python train.py --num_key_value_heads=5 --head_dim=32 --hidden_act="swiglu" --norm_eps=1e-05 --positions="rope" --parallel_block=false --init_std_qkv=0.0352 --init_std_up=0.0352 --beta2=0.99 --weight_decay=0.057
Each number is 50 + 15 x the weight over the matrix's rms, rounded and kept within 0 to 99. Layers, rows and columns count from 0.

# down: layer 2 MLP down (transposed), 512x160, rms 0.125, rows 4-10, columns 0-159
# gate: layer 2 MLP gate, 512x160, rms 0.14, rows 5-11, columns 0-159
# up: layer 2 MLP up, 512x160, rms 0.134, rows 5-10, columns 0-159
down4:68 45 76 54 73 61 62 54 36 54 63 19 36 38 62 48 70 58 55 40 35 48 50 40 26 56 36 52 14 47 62 58 34 65 65 65 71 57 55 52 52 55 80 41 20 68 29 50 41 82 51 42 37 63 43 29 62 26 82 66 34 38 66 66 15 58 55 46 42 42 58 58 29 64 25 32 72 35 60 47 57 39 34 60 47 08 65 19 52 33 15 50 54 54 64 58 68 39 31 59 43 57 46 57 40 53 45 51 00 47 15 60 39 65 22 53 40 33 54 21 43 48 33 66 81 29 55 61 56 32 41 72 37 52 49 49 44 11 99 49 41 52 33 51 51 66 41 48 50 20 54 55 46 66 40 40 44 42 51 48
gate5:53 40 43 58 45 61 64 46 48 51 61 57 32 37 49 58 50 50 36 33 33 37 40 53 53 46 41 49 50 23 53 59 58 58 47 24 77 35 70 72 58 46 36 44 17 58 52 66 46 55 19 43 35 26 34 48 66 28 55 43 06 67 28 62 78 75 62 45 54 54 60 69 48 53 80 06 34 58 37 62 53 45 42 66 47 53 49 41 43 49 30 50 00 42 50 00 45 62 77 26 49 62 42 45 48 25 57 67 58 54 66 37 56 43 63 56 35 37 43 35 29 59 64 64 36 48 33 58 44 63 27 52 56 42 42 58 05 47 65 63 43 53 68 53 67 32 55 59 25 60 84 53 37 62 70 53 44 29 36 33
up5:67 41 77 61 57 25 54 53 37 27 45 43 42 49 50 71 59 63 67 78 24 56 68 62 23 47 57 42 34 37 37 45 74 63 47 55 52 69 50 62 34 58 38 63 43 60 49 55 32 20 48 69 51 76 39 82 65 67 65 66 40 50 44 44 96 29 62 35 48 52 54 43 33 62 58 56 31 71 25 58 56 28 47 47 00 51 63 44 49 62 49 51 37 44 76 62 38 25 44 46 51 65 51 66 58 20 39 62 34 41 37 30 50 63 51 64 49 54 42 46 78 65 60 26 18 66 25 67 54 57 25 59 49 65 44 62 57 55 78 67 71 50 45 69 34 47 78 62 48 41 64 32 51 85 70 21 56 31 21 59
down5:35 62 73 51 62 64 30 31 47 73 42 45 68 31 57 57 51 30 32 64 28 53 35 74 61 66 38 77 83 62 51 37 47 41 39 50 45 71 77 58 24 56 22 64 24 70 35 68 50 70 26 55 42 89 64 66 61 68 57 57 35 38 51 41 77 58 70 50 55 36 59 29 43 49 23 57 41 64 61 64 66 68 50 27 61 33 66 40 72 76 61 82 57 28 46 40 38 53 40 28 62 49 71 59 73 50 37 57 19 20 21 54 71 49 53 46 08 32 55 53 54 52 57 56 48 42 49 41 33 58 60 55 68 46 42 54 44 42 89 78 52 73 51 54 58 31 57 80 35 52 34 45 47 39 65 41 40 40 49 80
gate6:83 43 27 55 43 28 36 63 31 21 47 48 63 46 60 51 60 55 33 67 44 27 68 41 40 50 26 46 43 69 38 60 41 55 62 46 60 54 52 03 35 62 67 48 72 67 56 24 20 40 51 38 65 70 73 69 26 67 48 62 42 51 62 49 63 52 55 73 67 49 71 28 53 40 36 60 19 65 23 42 82 75 50 50 60 33 66 63 27 60 54 62 57 48 67 47 38 57 76 42 40 42 76 25 28 52 51 61 64 58 59 40 28 74 77 27 55 67 63 41 26 52 79 61 45 75 60 46 64 39 34 65 50 86 31 64 41 49 35 88 36 38 72 61 60 48 42 53 54 50 32 50 65 47 40 39 37 65 29 61
up6:76 42 25 60 59 97 53 61 59 40 58 65 56 55 49 40 67 43 37 63 47 25 70 34 28 48 25 34 37 84 57 34 81 35 69 48 51 47 47 45 36 78 41 44 48 65 56 61 31 50 38 31 36 51 74 47 35 77 16 62 77 57 33 30 56 47 65 69 64 62 57 29 62 30 42 38 50 45 65 24 59 24 23 33 61 08 58 42 49 59 71 51 45 61 88 40 45 45 56 65 46 52 64 46 26 42 60 58 37 68 22 56 40 45 77 35 59 64 82 58 19 67 99 64 44 45 63 22 47 36 52 78 57 76 55 59 43 59 63 82 20 42 81 64 55 72 55 66 63 43 79 35 57 44 30 39 54 76 33 48
down6:62 44 36 73 62 73 64 78 36 26 49 59 38 31 74 38 62 22 58 42 43 57 56 62 21 59 38 38 38 70 57 55 74 70 63 40 78 55 74 53 45 45 52 51 51 68 56 89 61 40 52 38 40 54 55 67 47 77 55 59 55 55 48 43 24 20 30 49 66 20 20 32 40 57 43 21 51 53 27 20 51 38 41 18 76 32 36 45 70 51 50 40 53 59 34 69 54 33 42 59 03 51 79 41 44 28 74 47 24 45 28 54 52 36 36 43 49 59 53 48 08 67 74 36 57 59 59 39 51 64 45 62 47 60 63 41 55 36 90 61 35 48 47 50 66 29 41 38 24 42 87 46 75 48 53 44 65 74 15 59
gate7:44 24 61 46 46 86 69 45 59 67 37 57 45 59 57 78 40 52 66 46 44 39 53 58 33 57 29 53 40 59 51 42 46 38 68 58 44 36 68 52 42 33 53 41 52 62 69 70 39 59 66 32 75 56 40 85 42 45 44 48 44 27 83 31 35 79 55 62 51 76 65 53 64 60 53 18 51 44 24 64 55 36 63 47 31 65 52 26 44 59 30 74 41 47 69 33 67 30 73 48 40 52 42 37 55 61 46 45 46 13 46 52 55 51 46 55 20 35 42 49 46 67 42 28 44 46 58 30 12 83 43 43 70 63 36 39 61 46 40 29 78 48 45 55 43 38 54 61 53 48 57 30 64 12 67 63 82 51 41 76
up7:44 55 47 38 33 58 42 81 50 44 33 49 38 65 34 45 62 67 07 69 46 63 92 44 59 51 40 27 65 30 40 45 67 82 64 68 65 77 29 38 63 52 34 32 48 22 57 47 31 42 36 52 46 35 53 51 62 45 19 37 58 32 56 39 27 37 63 45 20 29 15 52 51 53 53 44 29 35 56 67 58 68 65 66 56 50 47 47 52 63 48 37 66 51 37 60 62 43 52 35 70 80 60 58 72 50 59 70 46 70 34 38 47 41 67 27 42 49 41 61 60 24 53 73 26 42 63 37 29 48 38 21 42 42 63 44 55 19 50 47 40 50 41 45 34 63 53 40 38 57 24 43 60 72 57 58 33 75 65 37
down7:40 35 28 14 42 39 59 72 46 34 53 47 30 91 55 22 52 74 31 73 51 72 76 54 61 43 32 53 45 78 30 55 62 36 44 64 77 57 25 39 51 55 34 35 46 30 37 57 55 51 41 54 64 43 68 51 89 52 15 58 30 04 37 32 28 68 29 28 47 48 35 39 41 45 64 34 43 55 52 28 62 68 38 40 51 51 41 43 49 67 53 45 29 25 60 67 67 48 57 50 53 66 84 63 60 60 30 44 11 78 25 39 34 52 61 65 68 53 75 47 41 39 48 69 49 49 42 55 29 61 53 35 40 83 48 38 49 35 39 54 29 33 26 41 51 58 77 46 45 44 22 35 59 49 51 39 57 54 74 58
gate8:35 13 43 81 34 77 60 41 67 68 46 42 41 44 42 67 30 16 48 29 55 64 16 41 39 33 78 63 49 30 80 56 67 52 22 65 64 33 37 44 50 59 71 39 55 29 17 57 54 32 46 26 53 42 53 81 33 59 46 62 35 68 10 51 33 37 72 15 58 61 59 33 35 41 31 78 39 38 57 43 69 46 89 47 66 43 53 26 32 67 48 37 10 39 47 25 52 66 23 67 40 40 90 67 49 24 33 32 46 86 63 62 31 46 71 34 63 58 90 23 53 55 65 62 25 60 65 38 40 74 30 41 38 69 54 62 69 48 49 47 59 52 61 13 40 66 92 38 68 64 31 79 43 78 66 09 32 72 63 47
up8:61 60 51 43 55 62 58 71 70 53 63 52 25 57 65 57 17 52 56 46 55 42 54 58 27 27 56 63 79 56 52 31 57 80 56 76 92 39 41 39 55 62 76 76 60 57 07 22 78 23 22 64 16 62 48 13 75 15 48 65 43 64 59 58 53 63 73 58 39 58 64 41 26 65 32 61 41 59 88 52 56 55 95 66 68 53 52 42 30 68 54 13 44 52 83 54 43 50 35 81 29 35 43 50 76 30 86 56 30 13 48 39 42 20 52 53 70 49 89 56 53 52 67 37 10 51 33 67 90 57 70 05 35 76 73 66 32 46 40 57 63 76 61 34 52 48 74 55 43 30 48 34 22 81 48 33 38 59 59 28
down8:51 82 52 61 30 50 65 74 74 73 65 63 44 54 62 71 29 42 39 45 34 54 47 33 25 50 66 67 73 52 40 08 69 68 44 79 74 45 50 31 35 48 39 66 60 49 14 35 71 43 46 48 34 41 25 44 69 23 54 61 46 42 39 51 50 59 76 56 56 74 47 77 35 73 36 39 32 57 80 59 48 45 95 87 82 61 54 45 18 36 58 11 39 60 86 35 31 28 37 52 44 64 54 36 62 49 55 57 34 12 56 27 61 34 38 42 44 51 60 49 72 65 76 48 33 63 38 74 53 60 66 01 18 53 78 75 53 55 47 59 58 50 47 30 55 40 46 58 62 25 45 49 17 69 45 35 27 54 53 37
gate9:49 57 47 67 46 69 50 55 64 52 46 53 52 46 49 27 71 62 66 55 39 55 56 72 63 46 48 46 57 03 59 36 45 40 83 63 58 44 46 37 49 49 46 39 41 27 57 57 55 65 72 56 46 67 68 70 57 62 47 30 42 45 63 36 48 59 37 53 45 46 84 31 56 35 35 71 52 64 47 45 47 64 66 78 49 45 30 30 36 27 55 52 55 69 65 35 63 55 39 43 54 54 56 69 44 42 51 63 54 46 53 35 35 55 37 50 51 53 59 55 72 40 51 35 20 45 51 70 40 45 68 52 74 51 41 60 48 50 60 49 50 46 38 34 53 23 38 49 53 52 37 50 44 45 48 60 44 66 68 46
up9:57 71 36 65 46 59 34 43 56 50 64 56 32 44 20 52 57 55 39 42 49 46 61 50 47 90 73 57 70 42 57 58 41 59 33 59 40 48 78 65 62 61 55 57 52 48 56 59 75 48 56 43 56 60 54 44 34 56 38 45 41 41 44 29 47 42 50 45 39 72 56 51 48 46 55 56 55 41 51 37 40 46 51 49 37 51 41 52 54 43 58 44 53 76 56 60 46 21 46 49 31 52 39 43 32 60 50 55 48 48 42 42 30 33 45 62 19 60 52 59 55 61 46 44 54 72 62 46 45 64 43 33 60 23 42 39 71 50 55 49 39 50 45 43 67 56 40 55 73 37 43 64 58 36 66 38 51 35 58 50
down9:75 59 47 42 49 34 65 42 48 61 56 43 52 47 55 50 54 57 61 35 52 54 43 44 40 77 52 40 44 43 51 34 46 34 43 48 30 70 44 54 41 35 27 37 65 72 31 46 82 67 48 44 60 46 55 42 36 43 65 56 50 36 53 31 30 71 39 63 73 50 44 61 33 66 37 33 58 38 39 52 36 63 46 49 37 57 63 46 54 63 38 52 57 45 67 48 43 51 49 73 50 47 53 58 50 71 33 61 20 68 50 39 43 40 39 62 37 49 36 53 49 50 51 45 77 37 65 36 58 48 35 52 35 53 56 42 44 27 55 75 34 59 51 35 49 54 61 33 36 33 69 52 54 52 53 38 45 57 57 46
gate10:86 46 75 43 47 74 67 52 46 53 50 41 46 37 40 49 27 50 17 33 86 40 37 28 46 54 44 42 36 70 67 64 49 49 28 53 49 40 56 55 40 62 53 52 20 50 55 27 52 71 46 45 74 22 44 82 26 67 64 34 30 39 57 66 62 30 60 65 41 64 28 52 72 38 59 35 40 42 55 72 61 67 66 37 41 69 37 49 70 67 95 35 43 56 36 62 54 47 63 60 77 35 61 44 43 40 78 48 21 35 76 60 41 57 60 57 51 39 67 69 34 39 57 75 57 35 60 44 55 43 45 71 29 61 47 58 38 50 30 42 24 66 69 46 35 19 50 57 17 43 43 56 47 57 38 51 31 63 48 39
up10:70 41 88 24 52 67 68 46 25 62 51 49 42 60 45 54 25 45 21 22 81 32 23 09 48 68 53 45 45 73 62 71 49 58 33 38 42 30 44 68 38 54 57 43 21 53 55 10 48 50 36 56 72 37 37 77 23 62 60 37 14 23 49 49 57 37 55 64 36 59 30 59 74 21 48 42 26 33 61 76 72 57 60 49 43 84 48 53 72 56 88 56 67 69 30 42 47 51 57 67 58 35 56 59 29 52 84 32 21 33 65 69 52 64 70 60 70 46 86 67 37 37 38 75 48 27 78 42 58 55 28 68 40 53 49 68 57 42 27 41 46 62 77 59 32 26 34 56 15 46 44 43 47 59 39 46 22 64 49 62
down10:48 32 74 11 47 52 43 31 26 52 64 28 70 49 32 37 67 44 41 44 54 45 46 55 25 55 25 47 36 39 68 53 69 64 69 51 79 57 76 51 49 30 33 68 31 77 40 51 76 75 51 58 72 77 70 48 09 63 68 48 62 25 77 47 43 33 32 52 58 76 52 58 66 36 59 71 37 46 47 46 37 38 40 58 46 70 42 68 53 47 48 21 45 88 58 59 46 63 42 63 77 45 66 21 47 55 67 71 00 55 32 51 53 62 30 71 20 46 65 39 58 45 68 39 69 33 41 47 75 34 60 98 35 64 70 60 22 51 56 56 43 30 48 30 43 38 88 60 28 59 43 66 42 45 20 66 71 51 38 41
gate11:68 66 49 66 65 41 58 48 54 54 43 59 72 60 38 48 47 40 16 35 69 71 71 37 50 78 29 52 56 60 69 60 29 46 52 49 42 42 63 61 69 42 56 32 51 38 70 43 62 40 49 46 59 48 45 71 50 65 44 61 47 44 37 50 42 53 57 48 56 50 55 78 62 47 56 51 46 42 52 54 68 41 46 67 38 60 45 43 38 39 56 42 52 56 50 17 61 61 50 29 52 61 71 37 40 36 50 31 60 68 49 21 46 31 61 46 52 60 56 58 28 46 34 40 60 48 46 53 29 42 62 61 55 68 32 57 59 34 41 51 38 63 44 44 44 30 38 53 56 57 51 54 60 41 53 69 51 52 55 54